config = dict(
    n_layer=22,
    d_model=256,
    n_head=4,
    n_kv_head=2,
    head_dim=64,
    d_mlp=512,
    vocab_size=1832,
    activation='swiglu',
    norm='rmsnorm',
    norm_place='pre',
    norm_eps=1e-06,
    positions='rope',
    rope_base=4640.0,
    rope_fraction=1.0,
    qk_norm=False,
    attn_scale=0.125,
    bias='qkv',
    tie_embeddings=True,
    parallel_block=False,
    init='trunc',
    init_std_qkv=0.0226,
    init_std_o=0.0226,
    init_std_up=0.0226,
    init_std_down=0.016,
    optimizer='muon_variant',
    lr=0.00594,
    lr_mult_o=4.0,
    beta1=0.93,
    lr_head=0.00537,
    grad_clip=1.0,
    warmup_steps=200,
    schedule='cos',
    final_lr_fraction=0.0,
    batch_tokens=32768,
    seq_len=512,
    doc_mask=True,
    train_tokens=359400000,
    steps=10969,
    dataset='wikipedia_en',
)
Each number is 500 + 25 x the weight over its row's rms, rounded and kept within 0 to 999. Layers, rows and columns count from 0. Numbers have three digits each. The size before them is the row's rms in percent of the matrix's.

# gate: layer 10 MLP gate, 512x256, rms 0.11, rows 17-83, columns 0-63
# up: layer 10 MLP up, 512x256, rms 0.115, rows 17-83, columns 0-63
# down: layer 10 MLP down (transposed), 512x256, rms 0.0783, rows 17-82, columns 0-63
gate17 095:516507487518507534520503454477465530506539486505510500514516488520513486477551510525455470516481487521516474520519494498546501494496503494495489544456504498472502472476485502470524515524464496
up17 096:523483521518525531495503498474487555498488484493551533492505511491485483545505543507486513495472493500520492498497484473465478425478477488504492491496506513519532497497480504507534532467501500
down17 098:513509498494570566464513505484487522482519498463504485526542527496487489493534519489451485512496536476551501494477519478532463511476469482490503529508527476472525486484466506469530515526479500
gate18 101:512542533475516509539487507475461523481468533537502484471492502528532527512519470506449527520494508469472481506527503515503480509493536579484542509528484521492502506485505534487511564487486481
up18 099:460509506493494529486491505500477529493482536492517489491468496522513475499506499559529499522494541505523503471513483495516496467507475520503488455487436482469467504548466555510477510498536466
down18 101:494483496529482508498523486492509482541529548529504530527500486462521453492496537548448512515513518480543468451472466517490539520483544483510472467500500495555495491502492505486495475500511536
gate19 101:540545513480522522487477536523504471512521489483521518536522477487493503472524466498517572504554474529498517492510510466483510482504501524526492479503460450519440496505516523499520515503501484
up19 103:523505473479490488489516497485478493488461506489482537516475538530535460530452540494502492516475507498524498525531505465514466494532522510491500494496484519525530569476470516548494456446505491
down19 101:518486447515503537474489519526478460497502480477493458497529486478479494508479513503474472478552443528505493554503461472472476517526460509467508528514513515501513506518513518542519487500498544
gate20 103:494527464498483505528429505529544497505480526537474480506514516472504469528493507452476491517525511498498499464518484532471477517512505526521468475475471496508487537470455480508450519481516468
up20 097:546515533528488466506518497530505476519553526480497480517471535457514484516493488540532520505517501485456516499514510519495458542475479473516511471485492479468494491526517471458510558517507485
down20 097:499485543531436488556526479526482505532499470546499495514473522493500536499480478539519463458517495502479481483514550489542503520484503486485516524462475501484469511486553513510533493526511553
gate21 100:569549522442496504522493578504498520514507495507482519479505459500489497506506466510567506541486523479543522526498505479505472509474483535495517468535463527469512549494487490450529502468518461
up21 100:499469496510506529528482436530477494485505481459507486494518516481541513513509501518503494523477499462535484458487513486527507495531528476524501520516483553515461475515511512527497462510538522
down21 101:543492526530506488513513468490475469477494480510520501516492494503527473479504494503445531536490492475509443471509472510441490483474489471498501529561557462493451502544484513494528529518498447
gate22 097:475498545480526512492502580509485495529554519484491536555473485492517512487484508482516454525526517486481483489465516480523494472526544481466469500493550494500552503510501520458506524500498490
up22 099:524486495506449479485447510540496485507524516495472487496484477493504553496511486532524481506493482512472484481486496502487506501523519461525459508500505486490553474527529533505523483476540494
down22 095:526464475459502516517516475491467496502526532542489454504519468500503478479499457485522485500426559492493523522518490503532532504507496447552478481485481509522531439451487480485492498486506481
gate23 098:444457491509508528561441537520503467523513501485518521480476512518523451457522483502501471493494468502490428512462495481511488486523490529463486525519481471489517526486492484479471522502546500
up23 099:567525492499478488513490485502512508518495516473529499469531496462429521499497500492528518463506506474469458498456466477528509554533520494558532502498484478483489499471501491513491468464505468
down23 101:433487518500548509457526531522495463479503473523474500509478532523530464515490521482534506500487461509451492515517485490438484447493440472476478521560527517490489514474492515480535482486512478
gate24 098:523476490509514545535515496512483477495506500516445494544473529514508504523448448511481499501513538486492509478474525507488466518471517487494503534501485506482503480552514547441535498523497519
up24 100:507529476463501509508494516459460493491499485533496481507517518492498525507465489509521467534520497485514496448537520469458479553482498500549524492500503481511481497530521536492503485478481486
down24 100:503464519496515509497500518483510506549500510473472512519495534531520453450476519514490444556513488537473490492492487511506471503503508464538498495497509506515461513527504498522495466546530489
gate25 099:502460496509512511531542514474520490500506522527496519477448488470492500479511462513529482535478481505522483506494498468464513502479549440511528529504533539461498477485547518497522500562478513
up25 099:465478488482485527531491510468530477487501489468468498527493550499517515483501522501510513520488531548494523496449505531507531489505494483498516482501549487463481493497454537504478486508511532
down25 097:491537474559477452533442502471521497495510518557502476517545475525500550510523468493516499483476462473494474496498540495491517500467519441511503522533447507511485534469542523520499482522500509
gate26 105:553472486519549489488486515505468503478476477536465502518505486489550462469515471512474508537498494503527498491484446459483469473491503548492488562502505509465473505498519488522498495503508471
up26 105:544505483531525515485479502517508492508451506477489523492502501489475486471491544523564475517502536471472536441517479535466554476508534492452518474486501514525518492508473487486476518490488516
down26 105:522520549500486533533534479499511453516516517519467527501475489501511497510540484458480500534482487540478517412528458533496452493463474479575542504497536512529500481498475514514490503532482456
gate27 104:481495479542489538508464511483469493496528479466499491490491483519516504491491538493548498494542519474485478501478481503499489486490525473537510513524500476539482526471505498503487500484509481
up27 105:536474501526453475524521523517473551509513502479505488502459492525504494553493514468497475502484484439535481454463523492511497450503464515491516478494537493475524532544491540463492511499504513
down27 100:551455549481547545495535507492481481499511547533474513510513523468462477512499501496511497509484450539490480485504520456503493522488489495467488503449502486470522539497517513483490505488490489
gate28 096:517540488494489476552483507484445510482457504530494480548526510548500510458532477461508528502485442474506514533531504463533470500471540527505480533539538489479478490525506487530531512498491465
up28 094:511455519526534523498457515458485477486460503495468510528441506562516494517465514447542493482510521495458498526522521498502456474497544534490472519460484513473506516540501529522499549497460498
down28 097:517472542469485508494470529491493525506512516518513514472539535485498456493531494506505479555540511505529521520502474498534516547498539432525494533544510510536495516497559471464550513512535470
gate29 098:499518446525474461486469511567507477491478460506508494469517498487507530439491455509488503526493513512467460519473507518476509481525509531491475453526507473534464515461487539486509494538518510
up29 099:530519544494514506461472525517524531492505508508467513519533481505459480477543499452497451543466485511495508477511469491510528501524501523494491505486419514471514502502504536491464500528511538
down29 099:500538483566501471489492506508497499530485502504498476526532509499511462490552535510549482529498534492515491481475535510507539517495491524473524495478500503496507518481511504476484485475487509
gate30 100:482422509515515488499485553435528467449486502498476539469498465521516558467514528452547524513490503495480488501509450492507484494478473536517466485481490472483510505496498529511508485536527523
up30 095:490519455537489480521505490495521497497504514532505463498470515525446461538498543507497485506502452495497537467510496536484495505507555446506513502488439542529463437506521491484536506511472529
down30 095:510493522490499482475467517512518506546453498467521513488510504502487516491536443508494475458469506490527503495443515538494489498538490497492500458487469480509498514495496448510531528522513516
gate31 096:534502493488506478518533471479569532543521487479527496448498542521472529549465498496544462488497481479528490524518513489485522469466491483509513586544559499515477488535506475488519527512461495
up31 094:494485496532502509509549494497503547527499529493507485465535451493477505536487517512521439493533457434513510492484484529496501513502455525464455481515470525502472501470490473490463515472502475
down31 099:472477540489551478494528461518489528496496521433542505517490521485531516536481523493537491522484474497538493486501517538521519483512538541516507473529499526478472460496447477509489514483485505
gate32 100:469513508509475499521549501466480472525512530457477510484504479491487487500514513463518522492451519509472486493504476546523486485477533520511506495493496524538474503514459458511488514526510510
up32 102:480494463498475510538525492503513533497501539520519470568488497487479493499495517525511507495476496465465522439482489531535458504521499503505525504532480532500507509471460474494483528491489477
down32 099:473508485527483528519486529520485508515501522489523481501429515501474463493476492482526519500474502533499438475504482503511484485507491510458501493516486527495502500458490467518516488506494523
gate33 101:505516488486457536481497499465536475463523489520476485522534508499534497481534505502545529493452538458440507543521495547501518494525502490568504525500563449542516465526549511505507492476509506
up33 103:473517531478460496489490482506504511486487475434506501493459525528504493446519497524484431481484527514559474522490473499505518516448520502453501468496465547423497492515445475460506538489516464
down33 100:454490472489502507490476460519512507503522474499551514458469535478549521493500486492495502503515512491473477505497477501489512531551480525500522457486476552541510468545517512483501529472477468
gate34 101:530488459434441535546494530498525491509487484470458482504536540532499520478522513539530517534521504528470502516555536503558510543517475517520522487487470502516509505509451485498521532494496486
up34 100:500498492482480530536494482429500524505501528503487571536527537551535550479493533550486492490530517537457500487522511531506497508516524485490512506530489517497514524517494489493480509453456530
down34 100:505549520509466438519518508505501495515478488468485456487547523513502500509519451476503473495499509460496523480543537512536522522476514535498530512441536516517548510520484528526473507458496505
gate35 100:476450500503486519524505496456517492522505564540489523470517492528502567525480479502532512492491544497484510520468511516472491471487490522463512494498498498521494475506519493488531535514514542
up35 101:495555501513479470464469536492461486490485507479548494528501490469501470503522527501449496464487453550483467455518531514469516495444495516514473472528473462543552477461461497489522502519464513
down35 099:549489491489480502501478497542483535511480495514513482518501468475506500440486476458472537489564488446506504460485532477539479480468481557489501540532537468471501500495485505536511531494556467
gate36 098:487543516535534485551532483472517521503521491494527506512533519517547526519448500542532507482477518475489519502493471503565538502501469543505494486497502517460516510556515544504479494463477501
up36 093:528501460504494464472515507505529492527495463533485504508513501483522493442462480488494484506430511537534496537467490468522495484514463481531488499517526497511495494495491512504449525539502500
down36 096:481467500504498522495504497521483532477505510507523508501507524486492462535491540514528525451520532511504490513499498543487507503494508487443547493561482454491475488508521547480472486506510469
gate37 100:463519505476487488494509509502493507480512490498529517500540515551509535462554507557481503513509477542463550492488483497486506511442531532526525468504462522519527457481494455486499512465497478
up37 101:482521452454557526484555494483494552499523519503440493512543497485454533543541461525531483494442469506482509481482498492511507492534529514518520470508503519511512467484494536487545482483491459
down37 101:518474459546460521495487512465532500523486511532478518474500464488513480513515468432476523522507503468465530485580512486478540491543509450532477493480522457511495491512476519508477497538504536
gate38 099:534485510447508470532496532490484478460509554506486445496460464517495541502471493500493506508507514545513495529542499494498512528503509460530499507520500471486484447501503462521511489532515501
up38 098:481537517492506489507518517466530459523510502480514501497541455502467472481487544533541481496499474515483489492500516501501508524454498473481491507553491480476525490512544484484581520534484550
down38 099:475493486468447508521500449458503538480539449499515553499500534509480472502487467492470518497470505535479493490503499518505491485492516533504509510528508545515497496483502482511449488504505490
gate39 096:485466511469502545499483464535529493496498492530509467499531480537514485483531493493514491493496501498504461440464446443471496483548506507543489496509494486511487491445523493461517518483492468
up39 099:474499515501471509461545529483469525464524467520499450493512480474442461533488490498493493474462480541504483540450496472480483514502484486474534545530495504453505516519499471484490507498453527
down39 098:465473486526492505495480501497470487443495483481507517493525481507497504512504531528521499532548481516484534482504486507500513518510442505508482527469476515524508468532472504536495509476490483
gate40 097:509517487507476513516496491478499497535474526473535485512488506538486524468493484451507536500500492506502502484510479492483544490509542479431501526496510514509432491541478531532533480497498476
up40 095:518529498472520458507498483524447501487502539459534525482484503510501493532477484503538547521527527460503501541464467540483524510526507519496485476503504452478492504491469516494468530528448504
down40 099:508515489498483549558484522478580504541531455494518484528468508488513517471499487516556514476489504480495522501511505493492505489497537470514525509470467501512509541507490535480527510452494529
gate41 098:520494533468522506524468497483518517477528469519499535501508492532507544549533498523518472495528457492532521508490514506467513510436496481519496481503484518525487514463479521486469474521526503
up41 100:427492488486482511499436474524548490515514514522506529500479479504511483484428466491496510556507482458470469479530507504530504531527506526475468514492418493523522504486543507506511511510518537
down41 099:534521479507483507491499506487484486520547515494501499475521521486523490487499484490478529480475502508517477476488510485527552475514465502455478522490507487479493489488516470504518518498484475
gate42 099:508479491442478493540507498455481535509519499487474512491509472495496514510490506481526507439493531460492509510500491506517515510528531484479522508468554502452501488471556525520532540520513545
up42 097:516455515504451469513493479474460482465481526499498500551439478497555492514503493433478503514521538499532495525476500541520498510469540504473538519491532483498483467536480544497506469509533505
down42 099:469485477500442523522534481533476492460509505486510527496516502484520518500527508444483466500492480488469481523531512497516476510521519490551470454471472443494503506502501498461503492487515513
gate43 101:482514536503467513460510477482526499512496501496477522519513454515471484501498571472521445519518487505481491490513465521504488468527502488508461486480491503507492471495523494561541557493479499
up43 105:467519499496492502504496550504512522547465492468482487546484480473455536524469512524466504513520492504490505478473465520455458557468510501519494510492538495519486481497504496476481524484510508
down43 105:459563506521480509550540492543506494470482491508498489546513546517464476507512477476474487464466509480496475542447507470502501491532538502502510553535474550510478503470524486505492477479490491
gate44 099:484536547493528509466508507506498466497506515553530517558490484465480511472496534466486491507477483493525453534527479504503522501460502482479523470504515484499497519468478471490496507491503543
up44 098:514549486522516550488477476460534493502527531502483499520497512542509500507490487520507502510471517479521459508503519500480483479521535496484519507550483531500486498472444474523503492485535497
down44 098:516494530467524477478515487479419515523517533476515465519519512464501527494434493507487516485461466514500510497524514521532528517460483523525511488472524509502502451521514471448507531510534480
gate45 097:522490517485493471478478510462498501487550487516490491455476481480444521452526513506461505500483490458450538508511504482501493492496540501528502513451505467514486496533523491532518537485544541
up45 100:486483503533511527501522525484551503505525512490474471507527499519519478461513476466526472511459463542529499488492507492486504514518501442530486452512504516474486502466526490497534514496492519
down45 098:528506502500494498466511512502490501527506505555527486466491517479505484533506519486498465520480518503522520510518480486491536465500474511475449502551453479537522506489479524490481506542507505
gate46 101:500479530525473501474492483521488481498496519533451492486540489522498507487469498501566485531537529479527499512521507462521476525490493519483483535508469514476511529544537518505484493507474526
up46 095:523515478498460500534466483509448473489498491505510476540503510510513486498502457503450522445493500550502523487437494515497495491487517517501485424478537435506504496513517495490460504509535495
down46 092:525487503527500501521495494474550489505508558532507544463540502487498487495461502478513460518461492510507521493538518480495525526478507488478519535462467533533488521518533491537504513530512484
gate47 103:484488529477489540519472494468492548483489513513536485515501467532495501510499543495465486512551521514474469482501496523478507485543562517486482487498517509497467532527511520506494526542496525
up47 105:515489485470487523516526552478539529490488495493465494520471501477486479492460501505534477490544520487482533522456499471469512496464491540482477508467565464517476493498494443508476489470516526
down47 102:498523485541507523528484538482518498503499517524529478576459511483520548507524525564502489518496475478461466535486507520528491512457513485513494505521518478533472476495489467540506493503517532
gate48 104:508530463484477469553491534519462520512442512476510519475514484484492489493500498510492538503436464517461530477528509505508493498504517531543516473488491545483476476523512490502462500472508510
up48 102:526488514466533509470506456502494506466509494502491512496579499493490527542518482500459507500518474507509528501529478504472523504513511533469536482481497484523512497436498500480477468514498475
down48 103:492526511437459467497496546533483494484457513497451490443465511514485456464490522508495481516510477505432541473479489538491506502504506476518460486488517513504474506494531464463459505530483541
gate49 101:479508527510524517547493485510469570513524509487482461520507526492470482480453482536533494471517476531493500485480506459509463502503539465521493516482514504472523489485477508493527546476492494
up49 099:535525526470510459514484490510505514475511542520533473503505496504483463530473559472518474550511474484537504513519494515515499497471477493467480481513496510502476472491537494537486486511494507
down49 096:538496472522511437531514549475506505530522466481489533523485439492526494516477521521483502541535519476517482490513498503430499496473511480506496479468502485508524470537512532506522491507503455
gate50 106:437513511502499506501522504551492512517511511481474454514460523517535477502502535500480486499535494527468493562514541509487473504487444554484508505484497553486520494494547505500490487464524484
up50 104:509525502485522476453507489481490468496463548454501497512456514480507526459540503514545486482453540468491505530507487480514502463521493476495473503506502480515500499501480503527506541464495467
down50 104:505530510476543467483501531527468492553527516535547522504542474518502535486481481554507500509432517524481486478476512477520506502505543528537506462507523487508496486488497472520465481515521542
gate51 101:517485487479500553490454506518537449551552508519476518504497493530505493473462512481459487496555501480495507550522452487489475507537477521481499507480507522492515510467515519481505489456513498
up51 096:512461486536463478491499465557503450493475503493485480458506480506494480497496512540518482507489474494497487494485505499484526477520549520499545463520489487466516531508557483503491451450538502
down51 098:474466477545453485496543476500470517487514466500547518523532493479511493482500473478532512544499535493520530457497526529521519464484536512479502486530490558532491466505505490489481504495467480
gate52 107:482475467514500483499495497449495469532503474468455518493509501505484483524487488474482487501528493521492505519516465519527485525551513487461542495529519514476514515520502504496500454502493473
up52 104:494488499446452481545515504494489482513459475533509500462504503500496489521517477507508518499503475481529528525536482512519496508474508510481516542529527482503518485524495515473471536504469462
down52 103:473518524502512478512500476482493501510511538501465485485549548480532482484479486530469526473478491526521514527486490526485458464546527509500512533476494507498560507495503518530531525537492484
gate53 095:490470504486508492501479492532550528502501535498509530525489525504461491497518501459528487516474510539526543478476486520517475476465505485466545491505478479493523514493497466462526464499510550
up53 099:473546460457516520504492495506504505515501504440498478503493523498498511484482489526521510513499538501456505504502487500518457494479514462507492466519475523499523510490528517487483475547517489
down53 096:502539540536484465456501510510499482560507499555453510486538505474532480505456473502539466506500471470500539497516532532476518495536505455502514503471491488515502517509486493478463487520493474
gate54 102:479506483474495512490481499554474483484523509511510500481517477533501500485494520474527502503522508520476501527474492497481423452505520485489521480474510491484523482519472536504516508516510524
up54 097:504471508470517445529465487479450538488495504492495443454510482509425531492515492506483487499475477511467512496494509507490471498487504484527527478537508491486492464538482538521536512455565485
down54 101:516517468508502511495479510530474488504490506514467510536523488486533488488454486515448541494485482542542468525481468520513495457504524487513541507495473466457488488481513519512499518494496473
gate55 100:573487502506515520465533492491469479469485481482533513531482498469525536512514505505498499485505509504502505475478472464479512442495513492556486499476528489490451469468551506489502474494484517
up55 097:505509524487516461549509519481510520489502518500477502562468489490468467530496530508469459494588473536542512474522497492509517470527501494511537510512475498505547495525468496508477515512462507
down55 097:465506512483482486486468464482463500519488511520477526460482481522541485504508452510483507535528472506493520465487509567444479484445511486512484484495507503524520464470501474446467511519504480
gate56 097:499521490498483509506455508472514488509530499500419561524540514511526509479478509497473518466538513508484480461505498501481474513443525514486485529490463504481506483503492488448488522523517519
up56 100:522487481478471492534436487475507492538484475504471505501517526497487511496496492467505490488508478510499501526546503546502523506493503469467554484504490494505463522477484555479496495500480554
down56 100:522512513517483520481503494521489539460495485541483477503497467487478487501508482473510509533440483472543509522535578499464480536528496485526475491490548524505522522499543497499498522502505545
gate57 101:488532500459551464540474492519501514455520495556524499494465489519524488511436502490470489470520520518495531460496491499522501485511488471523507531505467543499552492524474496497523491530510469
up57 105:520488493465533498498490521531502434478475537499545496527518497465482518464505507525504474542537505467494503477479504511504532548547513512485503502489501533520510484472511484501489537533512523
down57 107:521464562504527519548490515510509463471496504490460491455493510448473528478503529524523485502513495483523479499482451528501510530504553489469507533528476528473485454540519496478484499551482503
gate58 096:549480512506468547497535502519503493500512517482547500487503473467518486501486511479477506538523491485462521507492506449519522532511478474498482518488524519530497487518495463501527525486506548
up58 096:516531497536460510549451501474523510482547499495471479498506431510492521536451525562475517536484507521455535505526526500502469485462472509484494509532510500523495515449475454492520509528485493
down58 095:509516507485452539489494482501485525464492511529536518535513514478566474548521521478515511482487514516515537488463496472502521489498478500438519510487471544499515510503506524475465515486525501
gate59 088:574518530492483502496460530488487498482518535462501538510521476528484480542505519442547513442467477488470499516460480513494484481521461484487497517488451511448490554537462509484521521491512518
up59 090:522457503461488504506513505510458444476447503483491534523493492486512478541533541487537485469492462527499467498484481497491489541527506494503497483499536530541464502498504496487478524503548534
down59 087:516492472495527495498479494470492537502471532520513525540495486482505503492530516514531538510465499497519515547501518485546506509497487514499448495486535507523514529538495507456485472491488484
gate60 103:484481463506508486550499516513520481512508531514510544501482555494511534538477549505529501520541455512493494508510525502509466487498485496454545509522506454504478501472560448573500482469467514
up60 100:535480496519464543513510535533468504547495498473535473495501516516530483488443444517457495528471493466478529488542545459497462515489478516489460505501478501468535515514442501460482495479488515
down60 100:464528469536535505521511470494550471513491482500484528506495495487473541482497512460489473521507481507495484465513478530511513531477440491476557518544498490486500489514505511500484525546499471
gate61 101:501514481505490537521521524479510462509428503488474520498493545452484489508492472495477488518493551506519472458494472487521501524522514511483498502460536486505462530475524555527487483493508508
up61 096:496511504506513536471472506542511465516494478509498520477514518518507518513484525528467477499533512491535483443496493483507526438508490535480527450494530495530453532474504504488461490553513484
down61 102:542548460491521500441481558533513522492503532479520500534513523509488526470429508542503483483499511519488506516514503478486483533505552433481521523512493482525521506500529521470511493522489528
gate62 100:531475455475483496519533506470497467479434472515503504477493508502497466523482489509505447520473481450556473500556471500463473431474481462461511519485490538485453488483539502499500488550504491
up62 098:491494512503544542535526495460488492517562459492487483530496527517518518515518527518451492519513470514530486488494552507545483558505538528490529540515495464513526471526460494512561471501550487
down62 097:503474475504519469515520539490418520522498517527513474490543467528498509526526497452490499515467495460509508485517494489517518498537473515558486564541473478495499515465537499487471494526456502
gate63 097:487539507541503501482494470473513517450488483500528444489525498457519475481472505509514510507497510491495500505491491542520518519524511523535487510490496469451508472505489438495448461493528520
up63 095:476516518512502497500501494525475447546492497469450508492511536464491493467504503478446511490490514493502513452492498489491509531494470508461476489488518478500490537491482518501514519488478515
down63 097:488447525520492518502509526509510467542526504501475489470501503479491500513579506499440527480514523553481512521524487518524490457523514540467495538474550514467500499504524503474455503517558490
gate64 103:513513507514451502488458445519517549497494488508479487490479542499518484517490530516526492509508482501485573530545527555520491470516479446467526528496530520531527504504486485452513447476518514
up64 102:498464475523492445504493495517476473536495490468483505509474499479511451476496453494499536530490528540481465490523496517504477498522507504500506475519494490533530477527512476541502517536456535
down64 101:509487507522523506489530503510529515494516510528493498491514439485496491465458481526517505467517497507527524493565490522484474540497474517490517492496495482483497512487492507525500490534523464
gate65 099:523459519457488504505504502465501454504530473493486467506481481465489511486494467507559484503511523519468476486497497505516500516541499541494511494515508495464475498495505532491498475547505486
up65 102:512510467473499500474511482489463543557509467535533566523458487459511467524482534487483451489465441504524470542477508509522495564518506521481535492494485487508489527493532498488474512502482496
down65 105:475517493529487513506533486523495500551529511554467469520472484503483525462450464497483471493538484489510489499518441513493526469483507465487504511477520520511491548508537507462491496498509515
gate66 096:548523445498478530512496458489520492510476490519518497452505505504486522476500476508521471520517487491491486511512483480555468493494500502467482560510535539482485472519513522488553528491505509
up66 100:515514524504485499513470483465496444455481520510508562478508532567506490466473516515478523494495513493489486472513499502470513514527477489542517462517503490455489547475476462525468539492506497
down66 097:489484514449485513497452466497498497513510535489524416474505474496464482532488480473495503503490519519477518536479507483457517465482482469517513501494517496476514539536524500485507506510500465
gate67 101:492475544526519489555467508488530498530527506535489483476482487506544505484494474449492499459518475485566506500488516493487541467500521505525554491443510478541533523495523477509509554504482467
up67 103:495500499501490503538474460461531514517476471521536514472513459516538488491545468493473510524478525427470528499499520468537550502489467525488530513479466461546518481538522479544482555497518491
down67 101:456511532539542481480496503554547527468520436499518463500515530518510507506542506500495454510513506452516503500494476499495504523548529505468565503486531518527513509505506491491493476475492499
gate68 104:510465477511495498504459530481487459502513509479511523461485506492520497502467553494509515477500504515490529546481521501511530510499440494507455500508535451473497475471500489521548521459450477
up68 105:514506477466484486492504476485495502476498491549521521478511509530518487467501488510534517462484510499482489508507482522552477513536443517416491509488505487452459491501476528486530548518468462
down68 103:453470509504480503483479508509488468538535491527493471472486490461545510471499513493513537493515503494529544489485519484482482480535463515486484523480513496506532517472519462478525523526502512
gate69 098:483489519501494485540432480494524508526489485486505527525507512481489489530473438486526581475493474493495516497513500498489516481497458547534514515495509495513527517493542520498482485536489502
up69 091:500491513475499499516490485495482495545504518505522501513488516505508509474470507478484545494485516474470542457523494493520524460466525531517539488504542487519506493483498531521499482526471501
down69 097:503509487527467548468467517492555457508489487487444484529518497459450501444467476490490549529489483504523495488501531524534477518484532457448521533516494467501488474530537533459503491493482519
gate70 098:518514479499498481532520469526532467496501504519526516536521492504454495516541527515498483491480505517485526460494472524510536492465478504532484532492527520516468510530510463454469452498502499
up70 096:515500528495491469477539507520502504508525525497498550509525475456488515517510473486510528505462497491471482498502498485494493520509496498529477530518537472479463482495466467543501528506466470
down70 103:500520514475468495508485483476496513476487482539540512495481475490511501474478518491488476474521537455478476488520490476470473474467530491499517484546488440487553479550547517442456463511511524
gate71 104:495481517508487494514508481452480475478495485519465503495545517504490463492553513455519550508491514541488493480533518485485584500541512533483500493546473500463508478563499554512547462500488513
up71 102:488496487488481489464487526505504467523460495515497496488520501521506500502539466508511516518478495495480494493433478460521485490452523520513443504480518490508510466476502501507487509494530473
down71 105:506479464507513485464529528478497514495509477456509488527483520515457469490520489485542493541547487490480546503537509461514521500476509496454533491494523496456503474501480542508484490518508512
gate72 099:520526512492497509520501528454519492531519535458535489471573505532482501566535517518475530472455523492498537485526507514505503532483517479504516470546511472501534506503509491514545540460515521
up72 103:507512504475499479492508508529482564457554471482485515526519522511483519457459514534438473522486501513484502464518498488503529498515462483513487503483511471492486461497461511523501529455522482
down72 101:495482528495502504523523514504514505520479479479526497469481476497513488486487488455511522517501529515515490483524529485496525514521478528513487498530518503496503485478509469549494482481512494
gate73 103:508504469527525525523515495479518479504479527493505526511523491515494536486466502506506491492498510548515506486501472489504478502516515530499514471516507542478462509547540549465497578483522514
up73 103:490515508477500440496491476473506489468483528512537456499505478490514493478489492507510506550466519474530490466491493453524459573499476484506495495483500461514497512481474541547468498536517495
down73 099:486501536450497476524507493458471487470510499507526492479489487495512536510476506502496465496526476503500481484451521501500504500490563433514513504488498560552494528510492523504492450481496493
gate74 102:491502527479470533495526441505486507495518523479510505469517467470497504473477541520503514494504507504478512494524449473575531530484504510510495480488508476539513498488505488495411469480495503
up74 103:536547461505530482464505485504534492495498492509518484502517488473498450515527507516495514504481514513487463516509534480457514511530474497493482480509530521480523484473509495451520516512497452
down74 103:454462467491526514476490494541510506495519534533465471445525521487485511460524462507505476473520483474516486488493525500514498496519488512491483488481520476450433507516479542462460490467541525
gate75 103:491476484501521553505488491503510557506520484512523480503486496436499500532497533516508468512525491566505512546489510491465515488494528476507477495467533480525548484471486478486444473589516481
up75 102:475482501539444540532491485517514501519500508503476483479484498481491513548526499512481503478471511492539524517498475462517490468498440463524482517470521519471528485525531496492501515527519532
down75 102:502495497480522508483465521463459496499488526449484522524487501484466436493508434479474485449475468546500503496504427466478487489532515481504479495467517516474418529525530499493469545462491532
gate76 104:516505459486503551497515549472528483466496532530520486558486476437496511535515478491505496480479505494465497533484479501493517485447463509494526482544479485494479500462474564512501536497467495
up76 101:519530454487517502499495496504515489455539490531467507529543501472486517508505518499520478490473505511489538501513480516507485470482491497499520442536498478493474451478447532472531523529509507
down76 101:500487502504435502463519513511489494444504501526526474505542457473516494517517523495534473488473518478482522471507515464496479427500519523491488510517492458483534456528529500544498458482460481
gate77 099:554498507517474516487474555494497493487468522534477534506499490524528508509485484507471460509468453544496546535508491518454533512483464503474461492538504531502533503514493493455495487516498490
up77 098:503498492519493531514559533520486508478508480526513475505490537515496496488482507504522568487503503515482479454461561470509482504462482475518461497505491505522511548534464518515544506482493530
down77 094:470502496419473476496474502530526501502523499519504481514446515527465526538514509497517502485470489489500514503523475530473527522552457503537467453529487510503511480488489492558518470500456515
gate78 101:484497467510502491532491507482505522462507434510470488501506532442508474516479525516516507507494474489502510493506467519511498534515567500514513524467507493525529525462500497486502513504499502
up78 102:540504497503494524456517505480435494457505506504538516481458482479464534470475497535492508530478484517506504518516492536544495507502477486530529479540537496447535523545492509522492515488479576
down78 104:502515470473470480525563491465473494485496473508528540479490480438491505552523439480542507548457519534521460505518488523492498457514485526560470527537507512525491532443466513526538496487579504
gate79 084:492543530519510503535505489501533526565548514525505524515523481502488486517571550500514505525508544491507501543499473548510511501478483452522477493508494508508513485493506502478498490488492567
up79 086:521503452516511512479491475500471494477506503471489466519505458470498474518513507507517524511535493491562441466541509530519525476484498510450539503486500485486572448460530506480462455520529514
down79 095:470494520476483471521533510494497485518501466487490547536497476471478505485467481508463470513440504474459498445483578515482486534467480481496527535486526511481488510442521512499499496482468489
gate80 099:509489499496449448489506511492482490480513555534452512490492492479519523474499477485514489502462487483456509519524473489524503503481550480502469491509494511507483531507541459482510504513508526
up80 098:494441475563481525498526469461537452458543521470455465467485472489528535512484492465523486521450503507471478448551501471556486467453525465491498516520460515500504489495499492504485478512474511
down80 098:503518524538513474523447508476435481454488481528512491547519505470461468512483514482512549486499477513523520513499551520487526505490479493501546487486528501494500533518492488525499515507527519
gate81 098:493504466467526514487460451513529535517515489510521499539476516507450500498520522502502472496501479495476473481474509485528532517535525531538444495526499533543490476513560498491476495487504524
up81 100:508467469495533445515547537517513503523527468484536490510510437460500495531496524460532467492486471487488504492466499484561503479456486485495498542468527473517509482514466522450513499486489542
down81 098:547514458464516509472510482472539496480538488495499522483537480472541478509520525523480505490560493503482472470532531489505471517496521508465525555516467495504511478527489513491495516532497511
gate82 103:474490492492480471501486500488499455534468470488508468520494495514513468487491498522474457526449511506521505516487488537473523506529532539492499466518508504502475502468497533491500541523522508
up82 098:478519458524491495525511424469470517482515495491532513486531515491479482490471523517506466516516526492499456532474503458514520476516525487551546511441519503498487503469492539530514527515479493
down82 101:489484493493517464473527501518497453503488463478495487511533505509492525479471471475527485459486513511503532540518504503530472507519545468506458463492485483489489505477540518532521485518543446
gate83 095:516517472477511541501507498531492486533508541460507493499521564521474480539471478509556494448493511503507493536487532508522511497469487497503504523522543519474534445494486549501523506495524474
up83 094:488441474483520529502506478459492497476543514530482457484500535489517474488515520531482488474519518553470521515509525478537507502494522505465443465490513548497501501558537525492538507476472539